config.yaml
n_layer: 8
n_head: 3
n_kv_head: 3
head_dim: 32
d_mlp: 256
activation: "swiglu"
norm: "rmsnorm"
norm_eps: 1e-05
rope_base: 10000.0
lr: 0.0064
warmup_steps: 200
schedule: "wsd"
batch_tokens: 32768
doc_mask: true
steps: 4856
Each number is 200 + 40 x the weight over its row's rms, rounded and kept within 0 to 999. Layers, rows and columns count from 0. The size before them is the row's rms in percent of the matrix's.

# q: layer 3 attention query, 96x96, rms 0.139, rows 0-31, columns 0-95
# k: layer 3 attention key, 96x96, rms 0.151, rows 0-31, columns 0-95
# v: layer 3 attention value, 96x96, rms 0.22, rows 0-3, columns 0-95
# o: layer 3 attention output (transposed), 96x96, rms 0.208, rows 0-3, columns 0-95
q0,106,206,184,256,181,277,169,159,229,136,186,168,197,175,232,196,179,230,238,257,197,312,161,189,201,210,163,239,121,197,225,198,139,162,159,169,174,169,166,191,208,210,229,221,250,216,234,212,232,197,215,239,107,210,199,239,157,187,208,141,253,161,170,262,216,191,132,191,141,206,154,215,198,156,194,258,189,239,256,221,158,248,197,243,173,237,148,214,277,97,239,221,153,271,212,167,197
k0,081,218,162,169,238,142,187,244,136,219,201,197,189,179,280,171,184,232,239,193,131,131,188,207,245,156,200,206,227,133,113,181,292,232,190,180,242,204,201,183,162,193,200,219,229,147,171,190,218,159,253,207,177,225,149,166,171,111,193,170,172,220,229,161,194,190,205,212,199,169,250,277,126,144,181,254,220,121,217,236,228,117,271,288,212,215,197,204,208,235,238,196,223,166,129,205,183
q1,094,146,226,205,270,218,213,218,108,225,156,219,252,142,182,268,209,179,191,247,226,132,194,180,187,226,207,145,206,179,201,211,202,179,238,209,269,226,139,187,154,190,197,235,145,173,227,179,246,248,193,232,273,189,165,193,287,251,134,211,208,275,235,180,149,173,259,212,184,240,244,190,192,240,177,156,190,228,175,169,250,239,231,181,105,166,216,170,144,282,204,246,198,173,246,277,189
k1,083,223,212,265,170,178,234,173,277,178,226,124,247,261,198,195,254,141,206,87,196,204,234,216,169,173,211,205,157,192,219,200,145,184,216,231,165,220,257,209,165,157,200,196,201,196,191,281,242,284,200,232,216,267,150,214,169,206,194,203,194,158,193,221,203,205,190,214,231,182,191,136,246,220,206,201,199,247,166,181,196,250,130,130,194,124,233,217,266,210,125,234,204,194,247,320,148
q2,083,176,131,175,222,161,205,211,233,148,283,224,243,191,185,145,241,171,108,182,179,238,209,269,170,172,249,243,223,231,259,154,164,162,150,224,157,169,181,228,154,149,183,184,242,213,267,212,193,209,198,164,136,184,214,243,172,141,272,214,220,168,142,180,181,180,239,211,227,189,231,285,268,199,179,252,141,206,200,195,262,180,183,237,240,200,130,175,236,187,139,146,188,187,128,188,135
k2,071,185,267,215,188,273,255,166,210,220,131,212,109,230,249,224,181,218,215,93,234,213,247,210,275,202,161,152,174,195,133,222,228,226,180,182,208,199,216,172,204,238,210,255,187,229,92,217,134,191,292,189,198,196,181,194,240,213,225,144,157,198,229,166,161,192,174,153,229,233,179,168,164,146,206,202,241,172,229,226,196,219,250,196,164,221,165,270,234,157,158,251,283,178,131,178,201
q3,090,265,226,257,128,177,250,204,197,111,288,202,239,174,180,138,161,206,252,174,200,211,133,203,162,245,189,169,217,191,190,137,156,190,165,186,168,186,173,212,218,235,261,302,226,212,206,244,211,180,162,208,213,175,205,198,233,240,235,226,214,202,227,231,159,196,141,204,228,204,141,236,220,220,171,238,231,184,218,193,223,115,193,210,185,145,176,232,195,98,227,193,127,271,299,260,195
k3,089,150,171,198,226,198,157,223,162,182,207,205,172,243,218,183,169,146,198,176,169,111,180,164,144,239,118,194,123,172,111,236,242,216,179,248,201,233,264,222,104,217,115,209,240,205,201,163,225,182,187,181,192,204,161,164,199,206,169,152,234,197,225,151,200,176,251,182,88,193,260,191,174,183,162,190,212,220,190,239,168,249,245,193,209,127,187,176,218,225,302,171,261,186,145,159,165
q4,095,223,194,262,157,186,151,225,232,223,238,243,157,239,219,204,200,232,244,159,156,262,180,109,277,260,218,165,149,203,177,179,186,220,131,163,192,166,229,179,193,245,187,191,213,202,171,225,193,175,196,258,154,196,141,153,228,183,134,203,226,135,127,242,260,244,231,198,191,220,144,231,173,190,243,216,168,225,253,186,159,265,213,129,224,208,174,172,210,99,268,217,174,293,214,147,208
k4,087,185,186,226,185,188,187,157,172,206,235,145,191,219,106,228,235,187,195,276,163,127,160,219,189,174,227,266,188,183,198,156,203,196,196,277,231,229,219,196,158,233,155,135,156,252,181,229,182,188,203,182,247,224,237,180,243,168,184,224,159,213,270,283,293,230,194,196,200,212,290,208,117,246,189,251,291,164,206,204,255,186,231,173,207,187,193,104,209,163,235,153,255,189,202,238,158
q5,100,252,210,134,231,140,239,196,230,156,189,211,157,216,207,243,245,220,216,184,263,222,120,171,196,173,173,208,295,252,255,178,259,178,233,162,190,176,200,236,201,179,131,248,270,241,201,281,135,194,195,202,278,238,218,263,173,215,202,126,140,258,232,240,150,237,152,186,268,213,218,162,197,226,228,259,214,207,161,200,214,221,160,180,228,185,265,156,146,242,217,212,250,181,238,227,163
k5,086,188,246,200,125,192,192,187,259,158,235,175,261,201,155,260,198,244,182,295,180,185,204,174,206,206,179,199,227,152,170,125,189,196,166,261,243,279,255,161,259,161,265,173,257,235,193,319,214,208,241,227,214,277,266,171,215,199,156,237,223,255,252,216,189,174,172,188,218,238,245,190,139,175,163,241,238,190,133,192,188,169,197,207,212,221,178,244,206,219,203,163,258,161,240,250,244
q6,096,214,194,186,206,207,209,192,218,191,277,184,158,230,228,204,210,311,165,132,243,134,223,230,199,216,193,194,148,287,236,111,156,198,187,165,228,256,213,235,225,205,217,171,201,200,186,248,209,208,199,103,159,134,170,171,215,222,293,212,193,178,272,194,169,248,180,263,209,164,186,239,172,144,213,288,259,154,206,242,148,187,228,207,234,191,268,216,271,182,172,188,180,167,217,212,140
k6,114,235,195,158,190,223,214,240,239,247,185,141,137,159,194,149,183,238,203,235,245,152,182,242,260,232,217,150,322,221,216,245,218,126,212,253,191,204,191,126,156,158,241,210,215,214,252,197,275,224,192,196,176,198,215,134,281,211,168,182,210,218,170,226,194,155,232,171,250,245,172,205,128,213,196,195,182,187,210,162,156,206,142,141,220,129,259,97,146,179,196,242,174,187,244,168,189
q7,105,231,253,241,230,155,228,158,149,187,214,155,177,228,177,162,107,184,115,140,265,244,221,218,194,185,226,116,231,266,179,197,229,121,211,145,193,162,164,191,268,168,258,189,208,161,223,234,178,153,210,193,228,257,266,167,275,223,242,166,156,232,202,170,164,241,193,159,255,198,154,241,259,243,208,235,211,251,186,138,192,198,171,199,198,186,195,212,219,157,293,206,241,230,186,149,173
k7,108,230,210,165,223,203,198,183,187,212,247,205,223,230,191,275,204,121,259,240,208,221,217,237,129,241,213,207,167,266,230,236,208,123,158,260,131,267,220,160,222,236,146,183,230,200,254,168,225,270,203,214,242,127,231,159,229,174,269,245,260,162,214,264,268,217,294,233,280,238,240,213,189,221,167,201,171,205,191,186,184,211,153,163,261,188,200,199,215,228,165,193,172,226,288,184,175
q8,100,231,172,257,183,206,196,176,158,257,312,231,200,274,178,132,147,165,153,122,149,257,228,175,232,198,272,137,188,192,232,170,247,217,148,272,201,193,156,247,201,147,179,113,222,261,245,195,187,160,211,220,197,173,231,202,227,214,249,255,166,225,194,173,228,172,181,247,135,173,274,178,204,194,174,222,165,156,240,195,195,282,178,167,248,165,239,178,185,170,224,223,164,229,207,255,212
k8,094,196,225,245,210,78,131,189,248,172,130,257,182,188,217,207,171,166,243,213,156,187,267,276,168,246,178,189,190,155,170,221,202,192,235,255,168,205,256,171,209,230,196,194,212,205,296,183,179,201,175,218,233,277,139,188,204,135,217,198,186,118,220,209,201,202,188,137,260,180,175,223,178,161,164,211,261,189,207,190,179,204,284,148,174,272,165,219,240,254,213,99,197,194,207,159,204
q9,120,193,182,169,181,160,201,180,169,180,279,244,222,200,189,153,216,256,131,212,160,183,244,238,235,193,213,227,155,153,167,143,194,146,179,175,197,170,94,191,174,221,163,126,236,165,208,158,182,210,165,159,121,227,222,230,148,229,171,190,201,118,168,145,230,146,149,211,85,137,188,194,209,232,165,225,272,223,221,202,162,198,239,232,156,223,153,169,257,155,230,149,157,243,186,198,250
k9,098,147,266,187,149,195,187,263,238,237,178,226,108,203,211,186,232,221,152,108,175,215,235,200,126,221,173,179,139,204,181,183,211,256,128,214,172,121,182,188,231,140,230,200,219,208,104,212,161,136,230,205,163,194,223,214,198,235,196,154,186,164,173,145,162,132,202,186,170,167,158,191,210,141,202,169,157,199,245,229,237,212,240,245,203,239,181,270,139,196,258,188,152,160,110,233,223
q10,095,207,118,163,223,199,155,235,179,219,209,118,183,262,196,115,206,219,173,288,174,209,192,133,197,190,235,176,200,202,172,188,140,240,222,205,234,116,212,150,237,205,168,213,190,171,209,183,178,234,120,141,160,283,216,241,183,121,254,179,256,193,221,224,207,157,201,179,213,168,135,195,288,187,138,206,186,154,157,167,171,225,215,184,182,146,186,209,298,187,224,230,146,230,197,240,244
k10,091,110,215,190,187,144,257,189,223,185,203,146,188,225,202,263,210,211,239,254,111,136,228,105,253,195,150,161,178,214,171,231,137,217,203,143,236,198,218,183,203,157,247,166,264,196,198,201,228,279,157,139,121,239,245,204,196,229,196,155,133,197,206,244,187,284,265,238,206,133,230,267,145,164,204,196,212,202,190,143,227,219,173,218,204,195,189,152,232,226,145,219,249,221,192,203,216
q11,103,143,154,118,231,170,200,228,233,243,188,167,168,237,178,191,163,205,191,140,240,204,125,176,160,161,211,197,242,206,259,190,174,253,146,191,209,182,139,213,233,196,194,196,178,254,256,256,194,189,247,203,254,205,258,249,220,242,223,218,168,296,198,220,136,211,121,212,154,148,195,169,189,151,187,277,185,171,195,184,176,83,152,213,244,167,160,134,202,239,158,151,268,202,177,226,190
k11,094,211,221,174,175,248,177,206,162,250,196,234,226,223,177,152,150,246,210,236,170,233,202,85,191,251,194,286,278,175,154,226,258,124,203,134,181,274,228,203,190,192,216,167,201,210,127,252,210,126,144,204,193,251,154,148,190,269,203,231,271,143,214,205,200,233,209,209,168,233,196,254,145,164,134,152,165,222,251,233,148,182,191,198,147,200,181,214,179,244,222,191,185,195,216,232,270
q12,104,192,190,214,188,262,119,141,179,167,203,189,179,155,254,187,222,140,154,224,164,284,205,191,176,196,118,183,191,233,268,124,231,178,194,216,182,163,247,242,302,257,252,236,228,181,239,202,140,128,175,165,193,231,281,172,179,126,276,236,227,183,256,250,265,196,229,222,199,179,165,205,195,182,217,169,177,197,281,216,225,209,192,196,189,210,139,168,219,160,166,153,222,222,183,254,207
k12,097,249,216,205,169,226,222,229,177,211,261,247,171,182,106,314,169,230,197,192,171,212,191,185,225,223,217,208,201,197,270,234,147,176,238,207,200,243,230,193,151,163,212,194,206,222,254,247,224,267,151,199,235,244,171,225,151,253,180,125,214,225,252,262,134,209,159,191,208,228,239,223,184,266,271,233,201,244,208,249,131,201,198,171,290,154,217,211,257,232,128,214,143,208,266,202,154
q13,104,257,239,197,208,185,184,239,251,139,274,214,283,227,151,150,236,195,105,219,150,278,170,229,255,228,205,190,205,201,185,192,125,259,176,210,157,221,228,183,260,110,224,219,256,210,219,171,222,204,207,141,199,219,241,205,88,214,226,171,160,141,209,160,198,181,168,188,205,166,194,218,195,195,241,223,232,242,189,200,274,187,209,253,195,194,151,235,207,239,212,187,217,162,215,272,100
k13,105,175,256,304,150,280,220,233,171,264,188,183,141,235,200,273,129,216,258,176,193,207,232,247,188,219,266,183,173,160,214,202,234,132,210,214,209,264,179,216,190,213,264,210,185,154,200,182,210,273,215,190,174,164,204,165,244,249,192,283,236,217,268,192,200,285,210,181,192,255,296,179,187,173,219,212,208,170,169,153,198,242,211,176,128,171,245,255,220,208,251,214,167,208,263,196,212
q14,100,177,184,299,110,152,170,190,239,280,234,217,200,233,257,214,226,121,296,149,173,153,209,195,225,196,187,242,179,242,163,250,197,131,280,232,218,157,203,122,249,194,172,177,228,183,203,145,156,196,195,121,204,246,207,268,219,182,203,150,149,179,225,203,236,226,188,205,194,177,191,174,250,193,210,168,179,146,215,189,170,222,261,200,241,231,232,183,158,194,185,168,209,161,224,274,280
k14,096,217,221,197,150,195,176,162,204,135,146,148,133,202,222,229,190,231,210,239,173,212,173,200,126,207,159,188,167,169,166,257,287,223,253,207,242,147,203,173,160,226,226,213,228,206,180,316,128,202,181,257,191,188,219,223,169,226,229,184,192,120,145,207,201,212,230,292,186,162,223,185,274,224,190,253,233,170,187,227,189,81,174,121,170,171,214,220,266,150,186,192,196,203,141,186,185
q15,107,207,178,154,187,219,162,169,199,257,177,175,166,191,227,156,188,131,200,131,190,241,238,162,214,223,222,236,228,237,212,109,118,230,166,215,279,202,103,210,225,196,246,193,257,174,188,195,179,163,257,220,113,145,105,181,223,167,255,311,156,216,195,236,118,186,174,194,251,267,231,206,208,180,213,190,210,225,211,233,222,206,220,167,235,204,255,189,250,168,175,232,179,221,178,248,170
k15,106,150,222,236,211,217,232,204,252,120,180,254,269,250,197,150,202,228,213,305,287,192,223,186,208,219,192,170,258,200,291,193,149,108,239,211,172,199,272,208,179,182,242,116,166,228,225,236,172,210,146,168,246,212,219,192,160,190,129,170,199,180,151,215,218,183,174,196,182,241,217,214,181,207,185,184,123,120,186,232,158,198,161,170,200,167,266,169,276,156,203,212,212,174,258,180,177
q16,079,153,235,165,203,209,180,175,234,231,178,191,153,245,243,261,166,233,205,158,274,199,287,244,258,214,136,208,206,140,255,164,236,268,235,204,273,212,229,206,302,217,254,184,174,272,171,237,213,194,231,109,192,243,222,195,249,222,175,150,190,188,152,225,189,211,153,215,223,175,259,178,184,201,220,219,245,156,157,264,135,239,231,204,183,155,258,132,182,254,233,219,179,218,226,150,190
k16,075,199,154,180,239,222,253,216,137,160,239,203,267,205,133,147,213,246,152,229,147,242,196,247,243,183,205,177,175,141,112,182,196,162,237,197,163,166,118,179,233,158,246,166,241,184,185,236,166,213,164,176,137,235,156,176,182,141,210,174,272,127,176,171,209,223,158,256,135,220,165,238,160,199,151,230,160,188,218,186,186,114,223,217,114,215,220,195,253,189,165,201,145,229,264,243,181
q17,089,181,192,213,218,157,172,180,241,152,248,260,173,208,219,205,208,256,204,200,207,328,212,209,208,264,185,279,194,197,286,138,211,217,183,239,176,139,206,215,134,198,251,151,319,171,228,201,211,195,188,158,166,195,200,181,118,125,200,175,189,147,149,238,220,175,186,157,159,241,223,258,179,218,194,216,177,226,215,162,220,218,198,211,255,256,204,153,216,104,215,160,195,271,203,199,161
k17,081,167,234,258,245,286,218,218,224,207,183,204,193,214,220,210,279,148,173,167,211,167,206,161,181,126,199,196,199,230,160,211,217,211,191,178,196,237,188,188,193,210,206,180,175,230,188,212,115,199,248,259,211,229,253,252,279,213,191,296,201,195,243,211,242,209,218,147,176,226,131,190,131,148,153,232,221,183,233,325,244,189,221,250,215,270,230,184,173,183,214,210,204,64,184,166,182
q18,093,276,204,158,143,219,197,158,247,156,246,169,175,167,261,161,219,218,215,163,118,243,169,210,195,178,212,228,133,285,232,156,176,140,220,142,155,193,233,159,203,252,161,201,226,151,214,172,208,207,248,241,170,191,183,227,129,180,151,203,213,125,161,260,197,185,185,197,139,211,169,240,269,243,197,231,146,196,247,164,202,230,232,204,201,221,150,224,195,112,213,186,76,229,241,194,204
k18,094,192,141,177,209,166,162,159,110,227,138,204,210,113,283,240,202,193,177,158,194,202,165,237,245,189,204,207,204,137,133,190,260,274,219,148,173,167,221,205,171,236,128,165,193,182,187,157,207,161,203,249,214,168,163,147,174,129,172,212,187,264,170,189,197,181,240,229,171,170,167,249,210,110,155,145,205,240,243,215,201,143,200,234,218,232,151,205,218,220,188,137,297,162,148,202,154
q19,105,228,204,120,173,236,232,204,149,123,221,215,213,151,166,192,192,209,220,235,147,256,208,199,126,211,282,252,187,240,196,220,214,178,166,174,193,196,129,123,208,226,178,185,262,193,263,177,186,154,124,258,255,165,258,171,214,241,233,149,247,226,191,235,214,187,236,213,201,151,222,229,156,189,110,229,177,247,247,191,184,105,194,166,174,222,219,218,226,132,233,143,121,201,198,252,201
k19,097,223,234,199,200,199,173,218,188,158,178,186,251,143,256,216,219,146,206,211,174,152,67,172,189,128,171,221,267,159,136,180,174,157,203,189,202,220,189,227,208,185,160,296,246,146,150,183,173,138,218,176,148,148,275,205,204,151,199,232,159,218,234,189,174,231,195,128,207,150,196,246,237,172,178,212,133,218,167,220,272,110,212,208,184,207,125,206,241,163,154,182,156,199,258,197,211
q20,097,175,234,217,259,187,190,228,210,159,111,181,213,179,159,212,132,233,215,200,240,90,189,121,169,179,143,205,208,199,204,236,142,180,218,177,239,272,248,223,208,176,203,231,122,255,132,251,218,217,181,261,231,248,154,199,244,260,165,172,192,268,266,242,225,260,201,219,167,190,185,161,172,174,210,183,185,129,186,247,171,213,153,255,137,191,206,210,172,210,254,235,263,148,201,239,238
k20,117,168,209,160,197,165,202,178,185,267,203,210,202,197,149,199,183,205,274,252,202,186,219,269,210,279,265,230,236,220,145,169,185,123,252,230,238,252,251,232,196,179,192,163,216,219,241,183,247,283,245,231,211,240,130,215,294,167,239,207,179,149,183,195,162,186,179,189,263,187,231,192,169,300,201,194,175,213,143,145,208,222,215,129,285,159,261,196,248,225,211,216,182,191,282,190,217
q21,089,190,189,194,109,156,168,214,154,252,174,235,190,250,146,153,135,248,170,190,208,208,229,164,229,196,226,210,223,218,250,182,224,194,202,100,224,214,219,173,239,211,220,158,240,186,154,244,159,161,149,289,264,238,238,177,202,122,162,228,218,195,157,185,199,138,165,203,259,167,229,218,225,174,197,180,282,254,274,191,243,240,170,219,250,191,148,245,235,239,231,227,256,242,215,226,291
k21,103,166,234,156,170,302,210,238,162,170,144,191,169,201,320,215,184,123,252,190,248,203,108,128,240,168,193,217,114,197,169,204,194,178,216,197,177,189,251,173,234,255,211,272,203,233,182,236,194,131,212,171,136,166,165,240,187,151,206,158,183,196,237,203,190,195,160,173,148,177,155,201,181,175,184,142,201,190,206,163,155,145,227,252,220,239,201,204,209,190,121,168,215,152,128,181,249
q22,099,188,228,218,219,199,250,191,133,233,86,231,174,227,189,207,142,258,201,212,256,135,131,193,156,198,170,213,238,198,201,223,233,207,215,233,209,229,171,268,144,193,156,267,178,220,148,161,285,202,168,191,256,234,216,262,233,247,281,242,245,250,209,241,124,185,223,159,147,235,155,184,191,228,195,166,231,152,183,185,241,215,205,208,199,189,243,285,174,254,181,182,245,165,198,151,266
k22,096,205,234,271,224,220,117,227,192,215,194,253,204,173,172,225,292,214,190,240,196,142,237,189,241,193,196,196,251,206,170,168,221,189,276,174,276,217,333,164,248,178,148,153,180,159,157,235,200,193,146,217,242,257,220,200,208,198,171,156,240,200,176,294,199,248,215,256,228,195,250,205,244,205,171,124,150,228,285,228,166,159,197,130,185,211,234,168,210,163,213,187,155,191,232,215,212
q23,101,210,198,198,221,192,189,180,111,297,193,201,134,185,190,247,227,148,144,181,202,182,180,144,210,195,150,175,230,200,149,313,202,237,192,172,225,234,211,210,235,199,191,174,178,199,238,283,239,155,212,203,231,216,260,184,268,260,173,240,178,264,223,169,206,206,139,168,250,217,175,149,170,149,210,153,162,215,171,260,166,196,200,232,173,133,219,153,165,249,107,288,217,241,243,214,172
k23,087,200,169,135,208,118,162,248,276,197,145,207,166,248,203,180,120,187,186,132,132,227,170,191,122,221,257,198,215,239,171,210,200,233,234,171,155,174,198,149,184,175,173,230,183,256,248,240,145,272,180,206,188,186,142,172,145,158,165,145,226,185,211,157,201,248,126,167,163,248,278,227,177,164,202,209,160,164,172,157,182,111,228,248,208,247,178,154,154,163,228,163,169,177,216,217,169
q24,104,238,200,137,173,132,217,189,234,222,228,229,179,242,104,144,250,196,164,263,185,212,159,175,159,213,227,247,169,258,182,184,222,168,141,220,239,282,118,147,255,211,183,142,184,261,249,171,197,207,296,146,164,219,215,205,222,218,204,164,180,230,238,234,186,172,174,198,192,235,171,204,176,265,189,231,209,197,194,287,167,223,208,234,250,163,165,211,256,228,131,156,228,282,162,154,195
k24,108,197,183,189,298,179,174,199,205,247,229,129,144,150,267,252,141,231,195,181,233,261,170,217,173,154,252,158,234,221,210,227,216,276,195,132,209,227,252,220,184,259,251,180,191,219,201,165,231,225,188,210,292,245,193,144,207,178,178,153,224,169,206,176,223,263,170,204,214,216,191,175,110,168,201,274,170,203,203,127,122,211,141,186,222,219,279,151,231,222,239,203,178,131,236,174,187
q25,070,139,209,161,120,145,212,179,158,179,222,236,234,226,213,216,210,239,171,159,171,242,198,225,154,215,210,227,166,232,211,158,141,198,180,143,158,196,170,151,186,264,174,149,213,164,231,227,266,253,126,175,189,171,136,199,168,207,161,205,246,175,225,124,204,186,139,93,126,149,244,241,233,249,166,175,172,175,136,230,232,257,204,263,176,236,199,160,148,129,262,179,220,201,163,211,196
k25,178,245,152,226,242,187,204,133,264,198,215,149,246,295,153,172,177,197,228,209,221,205,226,169,189,214,221,218,259,260,227,206,202,205,252,212,253,276,223,194,233,191,221,196,179,217,250,249,269,283,218,199,265,251,197,213,225,235,257,223,232,218,212,266,225,247,176,218,264,275,222,190,184,215,212,194,171,201,165,146,169,212,142,119,226,143,261,179,235,247,179,244,198,230,310,164,190
q26,107,220,172,233,214,236,233,193,295,183,223,153,194,201,190,213,241,117,201,291,224,239,220,153,135,153,215,185,198,177,210,247,171,203,147,149,217,174,188,201,209,227,188,232,159,210,197,231,161,145,174,216,296,165,233,272,228,258,199,225,167,244,222,184,189,227,187,188,175,129,155,152,140,172,289,208,180,163,169,220,247,211,148,256,260,231,163,282,289,158,180,171,232,176,166,173,193
k26,088,243,254,190,275,221,221,229,223,175,226,219,214,191,211,177,119,170,262,117,189,203,160,109,257,246,168,213,186,147,198,213,211,199,192,283,167,196,111,179,161,188,269,209,233,217,216,168,200,201,127,129,175,168,170,236,252,162,227,180,204,192,223,223,209,136,217,191,229,190,252,279,245,226,166,253,214,229,180,190,139,220,235,192,184,161,180,183,192,199,254,252,169,155,109,129,238
q27,118,175,230,267,202,215,195,148,203,191,199,203,229,282,242,262,191,229,165,202,156,271,264,169,215,163,265,147,210,233,204,191,163,232,195,283,264,239,143,152,241,269,192,179,127,158,165,193,246,215,166,209,240,229,185,191,187,227,262,259,160,166,235,168,172,230,161,163,160,254,213,211,97,196,128,231,221,239,161,151,219,192,159,222,204,256,162,220,151,189,224,159,211,206,201,281,226
k27,105,173,199,187,191,184,154,234,175,169,204,168,143,194,161,193,184,172,192,152,173,122,153,159,227,203,206,266,131,206,209,182,245,181,171,149,214,146,208,206,213,263,234,251,222,172,107,161,130,128,243,145,181,121,208,193,179,162,165,145,151,195,229,208,207,188,224,164,138,187,148,183,266,216,203,153,176,188,256,251,186,225,231,254,152,157,180,205,172,266,200,169,208,213,181,64,172
q28,112,141,170,233,142,186,211,231,214,197,140,166,183,127,220,185,128,191,186,282,190,204,252,216,199,217,234,267,234,181,258,220,122,209,229,210,242,167,235,183,173,210,212,192,152,202,216,55,198,204,165,221,203,202,289,267,153,192,228,253,193,215,148,198,198,151,199,140,230,248,149,173,225,247,136,246,236,203,244,183,218,210,224,240,234,161,174,158,131,174,224,209,160,191,168,218,130
k28,105,132,202,215,265,149,196,200,237,161,207,194,232,185,171,236,259,216,203,198,217,264,169,222,222,200,190,221,221,195,182,194,229,156,165,167,208,239,264,165,266,175,228,201,196,242,234,294,240,237,226,113,154,228,167,145,243,152,192,202,186,169,257,237,238,289,149,304,110,227,189,189,173,225,202,195,180,221,171,143,197,116,193,125,179,146,189,133,181,183,160,203,223,216,238,145,201
q29,110,231,288,168,190,182,290,215,121,214,142,203,202,260,96,181,181,192,204,196,101,192,234,255,229,192,213,235,200,151,177,193,267,191,214,161,185,156,166,162,212,169,191,124,175,183,181,218,155,208,217,236,269,212,180,153,125,173,228,210,248,191,230,204,204,203,173,209,234,187,193,240,130,140,201,240,203,213,204,181,253,180,248,203,174,251,200,306,190,247,128,198,170,224,246,256,232
k29,105,180,206,233,155,186,189,226,217,197,253,123,232,225,217,223,238,217,197,303,232,249,206,190,156,187,187,250,221,255,220,236,188,130,229,218,210,230,247,236,210,195,260,256,201,214,241,157,220,290,223,280,233,217,151,196,259,236,142,227,166,233,196,180,208,225,277,187,217,182,247,159,274,293,223,193,173,239,200,190,198,205,82,188,174,268,213,133,192,223,209,215,142,173,188,216,158
q30,101,199,140,242,152,242,187,181,251,205,272,241,269,250,211,194,150,244,198,193,228,198,206,199,163,223,176,181,224,208,164,178,212,228,248,256,274,119,190,199,239,291,251,181,169,160,253,206,152,269,206,252,228,150,218,189,232,169,207,221,223,170,167,178,206,142,166,219,199,211,188,156,175,243,134,174,238,150,233,223,249,243,196,165,103,179,285,251,217,193,257,218,172,181,145,284,207
k30,101,130,188,174,223,287,214,217,200,202,165,146,211,204,243,169,219,185,192,280,184,222,180,213,231,239,225,192,198,196,145,161,261,250,172,187,258,211,272,185,165,133,156,199,171,168,206,163,125,208,224,210,142,179,160,238,153,206,228,222,200,244,195,235,164,257,172,230,193,229,114,221,206,231,190,210,124,198,182,263,147,183,228,252,215,180,147,83,248,262,224,221,277,218,189,263,156
q31,103,262,201,270,194,159,212,141,156,177,198,150,185,194,242,158,233,197,211,231,184,257,296,211,181,253,208,262,129,130,197,103,190,138,232,166,179,203,172,218,195,210,276,210,211,144,222,208,227,257,196,226,224,174,218,210,167,183,266,247,195,164,118,257,179,158,175,251,222,162,225,208,166,249,290,203,207,205,271,157,203,207,180,139,166,214,212,172,207,172,106,180,242,182,193,175,215
k31,091,139,242,200,221,221,192,269,209,218,213,198,328,172,159,257,166,191,181,266,230,175,132,175,238,222,114,239,242,251,187,237,210,249,249,185,233,195,229,189,186,162,87,162,165,148,222,236,263,269,207,247,163,202,132,187,155,205,177,173,223,180,238,165,165,235,200,206,250,201,197,114,218,210,155,198,203,176,175,215,137,222,172,213,271,195,228,201,137,193,187,244,166,215,192,154,213
v0,121,105,279,247,224,210,128,233,210,199,230,248,221,215,202,211,215,199,163,249,246,146,193,145,156,203,159,205,179,273,196,247,223,161,256,221,227,263,188,127,192,191,195,194,146,169,170,146,224,140,148,165,219,146,274,216,133,199,172,193,253,200,209,238,260,188,243,203,193,193,211,255,162,159,190,231,202,155,217,186,288,233,142,233,247,249,155,165,158,238,227,198,193,241,264,262,170
o0,109,205,127,227,268,169,136,133,295,218,282,195,217,251,237,225,169,176,208,271,167,228,152,148,169,187,223,147,188,203,216,237,175,149,197,174,229,218,146,158,139,278,180,170,169,164,273,137,215,145,175,200,194,204,244,228,225,176,199,170,187,231,229,249,214,288,186,186,246,250,189,203,188,191,206,253,194,149,222,251,141,255,217,275,193,216,193,217,191,181,234,147,169,264,247,196,174
v1,117,200,259,209,233,166,194,125,205,176,253,229,150,253,227,137,249,209,249,127,169,257,219,168,264,237,230,271,212,229,180,185,282,199,189,137,230,203,251,175,192,203,189,218,192,138,164,200,182,154,219,211,143,152,244,244,194,200,272,250,237,190,186,172,204,155,219,252,278,217,241,261,233,195,248,158,185,229,172,227,262,257,223,213,291,231,226,211,180,174,143,157,193,263,240,182,165
o1,103,218,232,132,314,142,206,168,202,163,230,257,230,253,247,225,225,134,208,206,212,272,205,106,221,203,216,211,191,187,260,190,174,199,241,194,200,181,235,196,151,201,142,247,131,199,207,184,193,154,187,141,232,148,217,217,136,190,157,195,177,203,209,181,231,121,253,185,235,192,163,224,239,232,253,144,145,196,198,234,242,225,156,295,232,267,171,191,188,206,173,132,266,217,256,200,177
v2,127,179,188,166,222,162,219,249,176,202,160,226,192,192,235,236,183,296,155,134,209,261,198,194,152,194,186,219,153,279,209,151,228,231,270,168,218,153,188,146,255,105,207,282,190,218,157,167,246,111,230,129,283,179,209,249,169,225,232,162,167,207,181,260,171,255,141,203,146,231,132,210,201,191,207,230,164,189,183,157,201,208,219,159,192,182,223,265,186,222,177,204,223,276,233,171,214
o2,118,227,178,164,288,185,198,209,212,193,210,171,203,227,210,198,224,261,163,220,139,278,208,181,192,209,190,162,174,277,180,204,195,262,156,201,192,139,160,138,219,122,227,236,287,173,216,158,203,182,193,175,184,167,142,239,151,258,206,178,163,200,161,236,143,210,229,300,148,197,131,189,133,169,251,246,191,216,185,134,217,156,230,163,240,237,204,226,179,239,193,126,178,294,185,202,150
v3,119,223,214,226,122,249,181,213,163,191,158,191,185,215,179,185,206,258,221,199,249,218,270,259,228,249,222,240,303,199,236,219,214,205,279,175,104,188,158,175,127,165,209,202,233,185,153,203,245,245,137,169,239,193,198,182,229,206,251,228,142,280,216,189,254,151,214,120,155,147,198,205,190,230,191,175,200,178,188,93,151,209,163,233,207,248,186,153,147,198,172,135,222,199,142,213,186
o3,108,189,174,280,213,230,142,167,210,198,193,195,177,226,268,154,176,244,216,233,242,187,157,249,253,218,250,234,229,178,236,219,208,162,283,222,197,156,204,181,130,233,225,179,259,200,194,184,253,210,199,209,188,189,184,163,234,193,193,171,228,188,131,152,218,236,196,187,78,212,131,196,238,262,213,113,211,240,221,63,182,229,233,240,174,243,154,126,185,177,181,201,210,147,163,185,231